From a checkpoint of a small transformer trained on Wikipedia.
Architecture: RMSNorm before each block, rotary positions, biases, untied embeddings.
Training: a variant of SOAP for these matrices, 109M tokens, 3321 steps.
Each number is 500 + 25 x the weight over its row's rms, rounded and kept within 0 to 999. Layers, rows and columns count from 0. Numbers have three digits each. The size before them is the row's rms in percent of the matrix's.

# layer 9 MLP gate, 320x128, rms 0.207, rows 316-319, columns 64-127
098:507482439527500484513529521456500522499521520553528488497509477510496502460516488476469464481502522497490501489514515486532494474499492509492516543479498512514521507522528471484450479490484474
100:517502497501530515448475491542503443527500477545490479483515538484499486469532500474525503472503504477441506555463486474514463470521517485495530512450512507521483487518500494465510504470460511
100:496503484484503534478545510515487501488487528461471535506517494499526545504467524514482524523474489483496531479516534476457500543449510539485497516462503482488447500536475536468448471476501512
105:502487497498419545417514486488508522496532478479478505512460481509502538502492485537506489495513502511490514483492530499479476527486477467533532475511464499490484520535468525512490534519570547
# layer 9 MLP up, 320x128, rms 0.21, rows 316-319, columns 64-127
106:523565492505473504485499498500498541507486511502447482475552477489505493434535501510508500536528495487537489511548483499534476502518512486535524515473471493516490476499546501486514536532506475
103:482487515527491487551531489478535493489522474525473444480518447501494495542487521487463476495506490492482536534481535497503495504526547452506506462493500465461508516495496474509511533513541472
104:465488465519536555503527473475511522465481514509517521506488443464488533505460486513483497491481463457498493515490540518545503506514476441480491489478472508491489539474513453524500489488476524
099:517485496506546512544497479459516522453520506479503558571514533467503501457494482512531505516509516574523493513494486466526496511482510460495516505524546503538493499490510510527483519479486480
# layer 9 MLP down (transposed), 320x128, rms 0.195, rows 316-319, columns 64-127
096:519472495492495500475484520464502483541448539498514508473529512497474518542471480468456484425532518469534482495444538501544532496512486510505472523535510538467513529525471493458477517438490522
100:479512475513478517499535480512512485499492526489493489460483454515480491513465499485536458441522502468485514510524517490506498455534538489551521453515518449456484502495477554497440520509481489
096:487520516494493534479508467508515554516525498454473549468517507531517510490458524544495466494497486512506470511488502518557508532463569549495489502486541471499532482498479504537484519473546521
098:526531513551478503471480469536499521518531518478488529479494514535498476517517485538520504498530516504457543487514507503473446487491494518500507561515450515511494504476472486502557498488534470